config.toml
num_key_value_heads = 2
norm_place = "pre"
norm_eps = 1e-05
rope_theta = 500000.0
attn_scale = 0.177
init = "orth"
init_std_up = 0.0728
learning_rate = 0.00926
warmup_steps = 200
dataset = "wikipedia_en"
Each number is 128 + 32 x the weight over its row's rms, rounded and kept within 0 to 255. Layers, rows and columns count from 0. Numbers have three digits each. The size before them is the row's rms in percent of the matrix's.

# layer 20 attention output, 64x64, rms 0.152, rows 0-63, columns 0-63
098:102102124165142192151123091076110109143138164132045147119178141061097142097135161138128149121076111167139087141170116179127147196138130114094115108086096079096127114128096130157178178160104129
092:115156086113086092103120121105175070134125181127094131074178200125137044105165108098101124121166142159106130072058178121161120124117111141162127086141084150123143093114154105142092155123153143
110:112202166139069135151100145196147102121154107198066085125122165098154117173126143197134133118091094183128061091146122092137125101120159098139104127090155122140172126143142117136123126068124147
102:139109135129175160102111150132051103101159089103187079095087153082147047105087137143103148099125153109200137107144100140118153108127060127112146209150109162144167132141123134125153102129125162
104:166135194116151105140152157160123136070132123109127097142088130127086100109121202191152147150152100115225150106147114101096123118153136146205067153126108117127106137095136191129143165093120097
098:103121143144148108085124157106175076117150121096142088099120153173089054101096060171112164198141093112137123087109125140132141127114072152115168139099151182100133154115077087152139166102123069
097:087073112127122090085139143145146041134109147149134099183161144082138126112160157147134105178065107160126082093138085136118126091113123119125210077120075112144103082157155112146124179110125089
122:063118165180111132103175110143143108175189099074126144127119082140096144193100113118142163092089172187105149138181134097120096096136120115173073098117141163113074127137146105079123141132088163
109:168124150180131209141183129073100126170108093151130130115173116110135099101134115138104127137072105119135122088151209168127165120095099091112167080123106146136106189143160205087119144108122122
103:087155195104158172144153092150104091111119149130108112149090192188173137179130130097190115137046135109185112130129137174138138175183131104158163104156124096122117161110143188145133117143146144
109:091125190119086161149151124110110123085127135104128136167110139178136199186098119133153148119116149124164095127174087126138196164086141107150138156149155088084120166108126150134096086084201193
110:126174165094112130146114163106126042172101105111157120157129135075139080131159154105037177140132175071122139142144146142127119089132145151107113133125081190120100119187147187153138116179118128
092:098207095126131154073150184107133185099158125090053090105191113119168089151105128147135088147119137129165099157115132102150085158172171165110127126126093119136137147098135158148148172176145182
089:169116130151107125131122149108159101150092112074093177131106078094136095103104183189113074158138087126139165145121149120102162123166039116161190176103126162112129160160092120156103142167118179
103:122102078098061174099076116132136135141122172121093124107137084155067115120051143179127189062170106134126078117136105115138139090113112150153128132123146150121118208132086124174133103160105093
109:130104083130063171134083115129124098065128103090129092187196114141131189145110144106155117205114095143128127129093081136097090110184190139089112101101141142147181098101140131138087136122154124
097:133096129163087111161100136154128119109146090053077079185184142148120117069132091113082142125131097089150132120109134144101143111086128074101131146161168132155141094212087100112119140154199141
111:057175148097171121121157112086097154138080122177152101101133122113171156108161149119163106109174124131100113124120135150069148101130145170154216160175128122190157114123065106116167163164138160
088:149124104128136105140079133111141151107140088073180164116155084126112142150137136152104144140036139100103105131120144199124155092109163163082214189155134116152130119137148137174111139136047104
118:101086159091141142133131169077145145159144159113146103160103076177155089126038166107098091148116170184176110158093135126188125124155132119135183102150176159112172089104111153135130151150114081
086:193101078156120129135152169126061103150146138179139123170122129102166082167151125148079116100170124118088162134121125110148108121170154056133150087157026163106134160126116086115167147104126117
083:165124126134179089143172101133054078124112168128101191146201180143108091116139153124129200139101075130136102137147169153117073094147139120158116117110060140120115144170119130164086092156105118
079:127089135122132117151119146161110156085130148131145141109149163071166107082174148147114142132161091103114145143115186143141076067122141179144135120139181071172099065140016128110143101137158110
094:080130186133176158150097132135089111150074107091136079117150152150154111165090141155119098138119120160168138171175156176196143125211110095112134145135080116179119114091121191119114154167161125
093:108168110067096104094129135146147136116118103181164095150151074087077137159092147158115148196153125131177112071093120100109100108135076183115110117182126168121128152146116110194065148121140168
094:099136135059121192121071123125184108106188088163163131158131178083147143090155163174124171107117155132165102103102076181143120107118170142168129110114104176115148115079156146167112124093134175
102:131128129124086159127121124069154141099207155148106130093185191111152142132111178200162123136148136152136088163159095162150119143099184143152058169161124137101095107108109138182175132157102109
117:166133086134128086132113092136083135061162068133165112147135160084154072155118190109178093113101122175155103149148147132152094136098114090066149174124118202128115135152151130155184115133144175
101:075125017091078091131138137094085175119157146094084084139160147094111119122102117102145134134144103150149107123093108092151088075126090071139148168163080101071133107138143122113082118118152118
088:144123191136083101141088079162110158179183133163143089122124113096112149096180079100135150174140093104109117135155136134102132163099166131140125184058147137103089150147090104132148161052158082
114:137162112167051093146112169096088083135123135111160096186106113068148122206108139138137126152146120159165148066106095159104106125136121129113091161105154112033121173160168112143121131141112162
118:147129162100122164105076148122138217066119151150073110135122123121161094114064078058153163162082096127092156124151134187124103152071135156149164135160116170146093127150150117093131150153120153
091:146073226131099064135117130102161147157161169147147134150158135133129165158133151142081165130143073155123113169083111129130119157093139147167111169122167117094128139070121202066164104147135147
112:143142154147201166100190086128127118136189110108124085149194176127133120136083137096125134159119166132169079095107131149095133141119133117107094082100149146063156125169073175119200139096136137
101:170100144123132167134132133112127094173164139097189159101149138123138142099100082110223039152150129150137144151141207143138103099160106134176115181161121161106128142105176094108158166157136129
142:160166103163169134072175150105193121120137100072097124125068071118151075175139156130142169143130140143189129101178154093146192117138105113077097151121158138160118160128132158134076149130102087
092:117103123091106175121096090108187151035119110141142116129144100159123088124101127175074177154130136169121085162146115159124130081137096208178113166119145147138159134110154064135134077144142088
097:140176112176158148086085095127090078071108134143096116117141154164095148162084156161074108074127164130159111142136138194152122138124182108086148101091120108188101078117069157124098098117122096
086:127114153125175060159167140139187156112091128122092089136133115163114129161101101154125135133111071154112129125194127065109124136065079099141059123050122135178124101117089124135109162122093174
100:130109109098089077149134093134124082201151136108120154160160115032097122094121189124072140111073152181094089117098166161143126113121098144080111152134109120143165073091117107103152161119096112
103:191108146099155219111168173127085114106131141107102126146120134095088050192121100185132100138151092074126134157158150118099095126152084150125103073128102117147142125138120184176139121108098099
104:161107136102039126136080126098149123080127097184118074151146110111110102136116118151178172133082164142153143130158111124183041096097116075116153105155171105089086090118158116121122102159103154
098:116137145114060143145145137104086127098086135091114100111093070098078097120145147134142075066106120094167113209139179086120086132120088099126168126097168082130129167111161101106109092126142193
108:115156109138190130168117144108139122057129150123119095160058171132116116189129105166106061108090090134169086118135092153135122162134105148061112120185091057136139115151175116109154142116123083
100:166116116156124170082143148145108151105104191129125189145169126163146131140149167186142155165162100131157158106189090114092154118127117154076151131180118145077167152103097165091094109055179123
110:136174156110114098125082172109061128124146146072140087125146105140133165073157111152088210110101134143103115154132166131110105147095151168136109117154074096125063115206162126167088104090109130
091:136193113110133102120119118125150121176127162093109065145102116087109154213098099113065111181103154153130130134136126147125123196166126169129132071160149154144150116198167122143149136096202128
092:162202159166124121124140138134106104086139134098203154126092116119156085116074192131092123137145147104132103111114158160178093108178078157068076152163108135080112118146087181122160103161137124
086:096118137132065134136097182088103150078144138096146162177101138120099121168144073148163137109159105084129132141161028161141099106146111086108126156195177130115090168089148159142114155123137083
104:136123140115051115048151107080156148099107139095123102180074121129145163137142164121119124087056068172095177107140112117133122114117088100126117115093069129116166126124094108109153075183089123
097:140122072051164139123121109112170146156148082078099088166149138143115099081125166232143100138118104161134158144196127134151114136118135138152139161152135102166188103100155149189151127097149120
100:143122154137160112115127161150148057065069054151139140147149092118123164161099107133116111143060124193167068128141075177101121106171149087127139103152100183114120111159156140083120159111134147
098:064084164152102131161096109131081094102138125120167120127088199117113121151103160162084130170152119117143136155122124192114136131175175122060158181117164146102149083134091101180105189146140161
097:162168123172174121143096128096152111178126143113159131103146138124084171157140146148171158152106139122162124147158128202121179114164128087148087150177113191144135156178211120159076132143091178
082:121094149179116119070155120146080112153116066185136126142104091100177120116030153165113108124105148162161148142154123184167156149140154129110129135109090130169200170097089149155163124151142149
088:092124120145091166152094140125119061178110113128145120164156040088099087085119098090118176121132152131129113125133117128128100104127142088136062093022167114093160111171172108139116143123142114
102:146067122135129098057116151126163112124154176087182125090125074115155126130164199118100156114069161157185169121144140173110176159168179128129128152151133109148103123112079096106170165159105118
087:184160100151213126099061110117090137162175121151099147178115141082105054114168165093114185137176103066134134135169134117121128067146162141140145122102118118110178148122147124146136145128085136
094:126134133130148164129155113079122141123133142154096141200093081124120159097137124114076138083119094050124095137074087186100127154126165125124144105081148084129115112214136109097197124158077135
086:162111107159153145155166145130128100088059122149178123131073139072159163128082135177185184115098143187127180137113145123088114178096114109186119151121088136072090106132097164147111124134143166
121:155139129098124082098117154138157187144131116092175090191189080185145089116156111164085113061148128157118144082117124110151159088146169072166110152099116128174137173164170122125135090167123131
084:133159131131134162188131166035091133193154190077197169118140146152119105107184112096138164130128123137096114085125125218127146074095147127136150144121134145150119115148138118114148119123072129
093:161131139104130125122128131100120085111130101144111110088163109083210181091147119124162202115163103100128159121147163145151060123144130135148175131139083154093178126054151068123164074086118132
083:143069159138113068095084144150077141163077168131135137097133149088122072151180139075127203183126154086112067137118146143104100123136149090096146131165101074121097149118162104131147158143085108